Part of a small language model's weights: normalized queries and keys, a variant of Adam for these matrices.
Each number is 500 + 40 x the weight over its row's rms, rounded and kept within 0 to 999. Layers, rows and columns count from 0. Numbers have three digits each. The size before them is the row's rms in percent of the matrix's.

# layer 4 MLP up, 2048x512, rms 0.05, rows 1229-1328, columns 448-511
111:504501543507502500502507491567421540514517504515497543482471496457509532583464488446492529468517522534437545513511422586557526548455564475496468473466465437506512487496475495517507449575453465
104:542439488497438505485536431506388518452515508552537485550500491471576485556557496551427548507458500493497500444498536502561505501483542472480517435397447468422411504451529543530489513521521458
100:404441482562496400450541496415467459513480530522509463443504496533559493525551562527514537515525480518477448475559518483504551500486515478569476446489442461532530463521547471445463586450563509
117:390501505518461493479433509464435480495510484539503522449543428512541443627497502405480489482389457506464505459482436553455546518500541466546523526487529458483533473477468491561485486578533473
111:464530484477487510506523490456537460468509565523505492490605494545445457539548547587480445476513505557451526418504523457466490445492520467445458489468506639470487565515473491517540473525500462
100:537474397493534486499478520449467431563477538546513510442471464526481510506423417615471563486527503514499448450546470558421524498514549447473456511427568503513530495471524488516557508530571495
103:583526496524412502566561532513469542526582483568534457520545484551469480522516496443487580495478470472496511477556582484426464495474519468493465493481422509452526456473496524527540520495463480
091:491512545559472469538458505544504550484521530546608540480534475481543603482511536588479493459460540505506562489480527439426539497487476495479444447505437499511412441525506503484512455545551529
086:536534515495451550450497519443459491487518492449511548461523475467461438493486531495456507505457479512433498494525452581504584495473526479474498479469498559463528505453458445538528544535440506
101:490495488534470519530457487441535515532496611550514499542527465462467473545562487423557552542570519489500487484490450483467505520492559472481473498501484474468470529524470451549510474517520496
090:546454564452472545507475480466477413460466492508511472398438518438467453549432435497479461519524484439451497447499544536458462563451499465590492563517534528451497583461515506380530549504497516
100:435447488480453381527502487487499511474495528520459466459565475533586531520422508509521496539575508523515470471541522464457519452538507483450476449471466501434451502438470466494439493572487513
096:526559509492510513542482497492483518503511536495544562430532462518540479495483391552450461534501407472488471484489567522440478495481471480519525513501482548466450466476532501511569545566503438
090:514529472472481461486535444438513540431473571418527504516538530498521488517538521444415494463514478579472463488537480542524469413521555453502488469511471511510457516532442524505456514548512434
114:555543553479435508472443572489492512462561457505519508408502475526429508535539543501482513494481524524492456476448551501388494503487456466457506572465467514476503465483603496509464509548486522
100:590472410569469495544521459558472472574592492532544511537508466501483512519549483521523491534531428526495515466438545496488554541579429489500523512406488500460512548475547496552556484496509432
105:472474481488492481554428462466475524532487488550426472423522555551413465485519482531512480531452473492452506443496534503461507447500437485472522493525520454459484550532538484491444523516414537
102:496461520499560438509469501475413557427548515491448569463404556490522503462442531472498523511492546474522465480494546522494544510485570477508492526551544523569488558503526484492502604458433498
096:407535596527525512538508527540454500520482568490554535460500508468457491483518580483461507487546554521450489519483478439486546555459545491546525461476486476523513585550523509472448468495449468
090:498469591568503515494490479559495521489509539544544540497512519477447537532530487455485557477470504494455477508491476495522576538464545458545542484447548425494468495396483514526490494516496531
105:465528478476472500560499500455455498441504521494510544504443543503542511467458472523503522466529425488512518494552537441456491457540560469529493460525470543482464485573489513514514497511546483
097:461459567476543446505536456471465486514567391526520500569519452551490537486520474541588479546573504475476468488406493462480488492536539462505505487498504439498421493465543478469492554491513489
107:453451498524441510501537465510447436507517483528433486522484518447558491521507507481424543481548481483512467467520592411461462463486551488530506494499533465460453490503580533582522464514528482
101:527564489494480517554497479474476466479509546455539462509591529449513556575492497529507498485537502517498523432545516412498569512477587470495443489521476466487543453524457500531468527500489504
078:461517512488447475420561540478519462464534487503470511529524452473477437466561539514474509436533501472499476486541485524508503471495485491504483478468432561499462565583489537549488524489569506
087:494504474497509504506559479494530469498494455416499550597508495548553485541514526498474509580473508477477467473497537570518505553520499485488520446496520488484486457536496476499450511489497577
094:453496546516452487444500489475471440496484537558455442522468537534357471446500469479491528477510529486449498483465488424532489506463581484509441507531452428442431449440480507535540524471398504
100:498477531513501494467548505527459522493496490499477509499449471497542464501481475551495437535606576537534463471448530545455521442494547488585553502499473526450484458513468615519423471496552530
099:513488548467454516516467506569439510508425541477527488524411467552557471465468544525468502485554485477445500436556502433503529499518485467530438529473530496498552482453432451544502508544493479
093:645496533549509556499491523551467565439518452525601488486558488547452500511445506450409523497494538439477443469526462465471466607471480470534509512501494457493515480516456495564523520484523514
094:466485511487542477540511411513489529489486539449520521469520497550485478559482461536559436465509450481416462487467439543445507451546570480526529495467547551548459468476507561497446568536554492
097:519508513534494432609552498467509457481518546496475533507537508529445522502588613501474498597533499430467458477560504424513455521478525478548462533516490488485425506549490509510508491448497501
107:488548486484478511587482458531485479466486469535500443544439534494472477491521480445471471553435540514466530461480529560465540503466539476462463431473520481464479456507577547537481529537465441
087:502492427519438508555518485427447514456589564502454510498542528547525533513456533450563523531469532473455439496486525408510461563480454489466457522536417433444475458502519497529465542519445526
084:479476505505512437522531473444485515485474513510476517525520557528542482520505519481524461502464567476490480473516498549444495503593522499492468479471505478507456549426483554491500517482529402
110:492498525483464549472402475492507462531450494520534501514468540513466444470533515430531563482537527481478525507488555550489552467469493470455421629478460414406530477447588464496567548538468491
089:532500541539517556518522461544457485490495483513579545519607555575566490510448564576524457524541491521494497440516459522489456477473546444520463437417488458500480540514598505395478490464472576
099:459451394480506510557454499498479500471551516529581492508598572479451469460493524556466472521492519461460450473493533501490517476529481482485498426426503508509524508517559458518591539540526484
084:492434441553573463502437513586446456509545598479461505461541501547497517400514458554441545493462545512532553538495497488504538590507515468515461557550513530488497459475457542516608477505460540
104:478500552537527511514531440583492539536450457482525508554463510436521478521539604414505567503526497443496539489447515510460447536509529470479461483485473513458448462487488559528541458603469424
108:498514522529489481477568524480506409516486435470528507457496566476400488407525445505475509531570500374498515474545463496428565473536519490424479563473543459457434506496446442556468483506540519
102:438474570514465550504442556551467543414561494504521562502484564471414517571444423486434502492486543486480457478561492475540448518515476469481423527487538445470494481517483412493506453564446485
097:480465433513461496473513483488496483427478545579450554488531460572551522444495520439482534434443476532453502479527569464498547491485514477519504473495507540476562508532526533587472521491476492
088:478481452532477520489498492580499463557486562552447528513454470581505491465547573476502568563588458475487446451530451470483523461510494458462492521474570518428505488550430546561561495488513482
096:549474464571548508479498507503495554538513423578528516505533468466539465440543521494512520508565389470551487434479484524470500496443498445520455459464518597463484484512491472487433510460451540
098:420581527453483481547496538530465501512461488571441544461511504541533497465470591427428510524469513529503485462467530512502499466508535475450476554484513547519496498474454497551451537550468533
100:531523401551548459472594502472504463517465519549498473526467489451553546490493495517416477444541502522466466530577500528534529492493559447485487455500468532483475448432440483540489481519564431
106:589519463549452434524516451483454513477531557517443517493398473488507453536466453525500520446532502484507521463554498464473522474486520480530486449476460480386444450477427497598525506636531437
103:547494493498517506522452500560458385487531493532527533407496500536488434558506492529485513502476507450503437469491522582419507515533502491530496503456568451516444492488545557576466453585441514
117:482508450531468458467512436445492517466544504520458516463462540536446446569400490463429502475482518521450471453480501480480504531522505472520465539534559459463519427461480445518490524512527537
111:507441464542522487487466428433491406545551509513526540464518473478512488462534488466431512495439530516481552449459476494427508528432508472389453505490486487490517455481561545498468476469486485
093:467421481492510550454541510524494438512548511519499448489477564467567442528495508571483501552520485452521495514517474484495495498537476502428510519530538486537565522527449536489559474506487543
111:517482465441499482474501494495422490473445548548514499501539517502526463478520534475534498403470536454414512478527483561467449450460498488553455547492526552516503529487445477456504530469497516
104:488466430523505460524555518535500440533598522532505574519544456548499478505513560476453460524469526486392498499498536532494535506561468487463470480492579499506482526493502478558534528489448514
101:500476529433532520565513479498428486523478533475529522520573488610480586558476472480494596472466520509525498444592540512515504491517491447460479515469491532442476477522453608488479508510501539
102:520501477556492510474496461519437571464466507608522423461455492472433528583495441489496586484487494523491469473471525464507547520528536468514568533474537469452479492556487552488544510511478468
086:460518535472473563593537506537518470513501535459492492451563494524552547569503477501443456556500598451482515450522589478429494503541439498448498492501550480465516547436536526469507499490528597
101:509509545522477514531500516440498507511587564474508494487451520512534507534443488553536487503461444479488480431526451497467499541423579464483438429533443535566393408488498501527504466491558496
105:479510547542510506553503474512526518506466472580440574525471522431451467559503459492530493563497477488528495511500526456557531503465478459544476466539446523444492383519502521503550447530546493
104:445420548479487542514497502523498550462459542474473515478432525511474449473460461521462522480475537454501418493462512537529462520489506469488458496512508473476498463505525539503511604528359471
095:472481490521495557580525492491530458472453461500511622532422467557444457562524490472572544484588490570443520444495546471470499458561516474419521490508481509426468455532494456528527471527476547
110:531521540519565413430540526515493456532513509463503484481539545537489497479415517537477485512509524469537491466566525450508499513553495472400504504471499502495416487515436466506477491477462489
110:498486535500406474522493495492499536457571469493498492476582461483462509507522496464456526494502506522563451498530497450520519491493513479564501518503451500499529459500466482460497510497523496
099:443468432501528481515538490487420494552453505535496518438499509465457511531455464473490548549513465511488476462533520476491484548581490469502493575391500494439456536497468483509499503498493514
098:529539441471504426513530430588513493537454491475513456480500568541496445491468434499568593536525574461482485530524550475417542518537507483526490509486457511504526526487529498482524488488485494
110:463465489544475490428448489444510483502544604517481465551418496517564503485506474492500493465503449536460474491565476525419485546499556469456483379491570583497435501593461510560522427443506548
099:505587499490507417489543516490479463501543452524497539456549496547495491508473506547543510505506472489497475471503528511439461524521469466465480482476458512511396456482506442516506440457464460
080:451500541507430470497515509481541574439445429554469466448477410444489571582480527521484487517558506514489464501482500408543447551506538470568506511525427471459461508454541491536471521595519505
115:435529419546489430512552472450377499557556535519490558494397486488496532542492539481461606505503507515526546446542522542508538455498499466471457527446525436461490517550541521535491516562497495
086:547435423503527525508532420510484434513469519524478494471483495451561478459529464442511554542566522453523491475506473533468437505481498465532552522463527518474507490535467583528438512497454474
101:520443552538516481478502488555489466525563452609495488538550510577487498433503519488496456513503461476428503498497452490504541505483482494523455552534505554516491494457492531496529512498486551
119:492487517491541480427522466527501493437545459495562554510565436567563501467457566541482491491498477506567523474445529587417521455465524459451488487448530562492511464520478531443487468512474515
106:413478528480487458476559476525436455503561526459465486466483497515483526564489441436626562510520548596458454473565540446533432553539533460457467597461487487499473516547374531542598559511472456
101:534483516509479536481530511486532539482540514474515465514451486421505514582422480482557478460504433505509449485454570487466487497458453483467468492477456493478532552480509485530468486475476633
076:495513508494486454514498513596532491541483481501481487450511524486480527519433500462490487532540506489522511532471641503479471480523476485519469485473458461446514480427497543529546553495435515
097:504507547493486493499484488554528446568467509508414548394470500576558412497449533547481495533503482467448500484535506553445484593529526478509474556466475486479485563568405487474520520495525526
096:453449481553471520393524476607547520517598472536487412501477490535466509457501483427491531521515490513502371506481549482474492507565458470498499531482489519473555459483440468539549522540493558
103:484502518492488518477502501504447475529525581560488491560450496511521485470542532439442460452529539480478511494564449458496492539545518475523531492457546495409500531525434560581571512553482533
106:495483478477493439528581472472486595502508494549541551465538537502493448499474558509503506480494463559472525448526491539439525501511592463563529569468445466457484469504544556501499581550523477
115:434473531536435497518524501512488479507462459541564563484548506509495517542490505479448520579450513460407503502506514549469527519499555469558475475432448463454533511538516535475489575535416500
090:504503414488490464405491447542495476500525561570448477498462443520510512424456513534468558482504462507487558492539483493537480539522516463517465455491517462518538478488458454514502499477451506
101:459463434498504475594523452531461468500450527535528477624474567450498506506564505468567457524545505442430507489588550481508505522540504484459537463502535541486465457513474501574441555472491513
096:498494497517515481503494502528533547550492467494478496500504520573491552502493535525563502499517432488415467478512532509442534583469478488454508561538550536490475509481491441542488553526516522
080:533502520529510515519545514478499561546494525541499470499551506450500477486568542458526493504482486548492487520496465526453468564537520480476511488479471511530487463516538528462519467489490617
101:479470552565517477463516513489488532586503562508496492481516532535521589472412458516513501506546474526500475485516543575437458498517503481597440516473530463439503474408539497513450562492493551
091:555520406492414523522482466502472481516533476478510468459491518561481528504452396574509514500522476499506493484501507492501550467489513490490459482400451488448514469440501517505539502520601501
095:502453485513489510586505515543486452476520543531440588518542497480555383516449483547547457513495545490494420505590465552475508468542540459480520473497503464542446592452540460519474451489511526
104:462602551488470510528484522535471446446517485548616523523491522522491566430506520478491439479494478529426483521476481422547499490512480471529490509495515545505473564553500511585502541548545454
081:529511510513416431470524498468484473490488519546482536579510539505486485466478532535518493506555515427448449486509429481542526459536502497528452467450461524461464544546485515507507490530534459
102:526508506564504457503518467476498484450479555474447468487577506555580463527461555494470529460442539503463485486473554568451490533562581461473501412501416438521480529528541449546546542537527554
096:484542438490478495509472435478481499528506502561515472500486478443472469456469474509530492487468497578440499478505508476450500544495532495431462494439440437480520461515540514529524552533507609
087:494458567556470537489387456463416473469487505507517489425467421447541497523439454515457532516501483449517492495491470416502476503488494486527498552535470457487522513468519518477519560547512484
094:493544540499525515528523546467489471447560452504469533503435479517517414532464500493521527530474500482520502459524565512480512464503549447517475496519472480491434474507438508503532568519534475
087:485433563570470492510521506573471552540507508522481452439554429531549516566492498492510459507525482444468500462468496463498511479475482497501452455534492514506472458498495488504443527550501546
093:531438449559517487522546461501488506521545491569512578485427499530477449528454438475521491454410466484525499486515487482446522516507596449561499492435461543469435491548470521429534507621541573
085:513497446495442582538472509540467508525513444481533474498541474534504486510391495543491414480487509471496510490537570498426488487453475489479478493479549510482467508519571437546501470467508558
094:548535538452508520515478479553482409503505459453447541509568542516525454525460467454414533474488477466473507450534488525541543511546512468468469534446423455491439515535469552510560557474544564
086:558532503499459505432533459504517488569529460521469505604505479471461492428463553571468442525540514468501458427498468434478479547454493509529491467462522572461473515559483491516548570499527548
099:467520525495483452501486414523487505535506513560576547525475491498451498536463475479508601486546462510450521484506458476514489570521583466507468485449464475492421463491522512545398506543507541
109:477488511478481464474518501479508553521541472530446481464545481505405474569471486458492498504473472507549513487475536506507553505530544474521467484489406446508485474498496429518501494498473514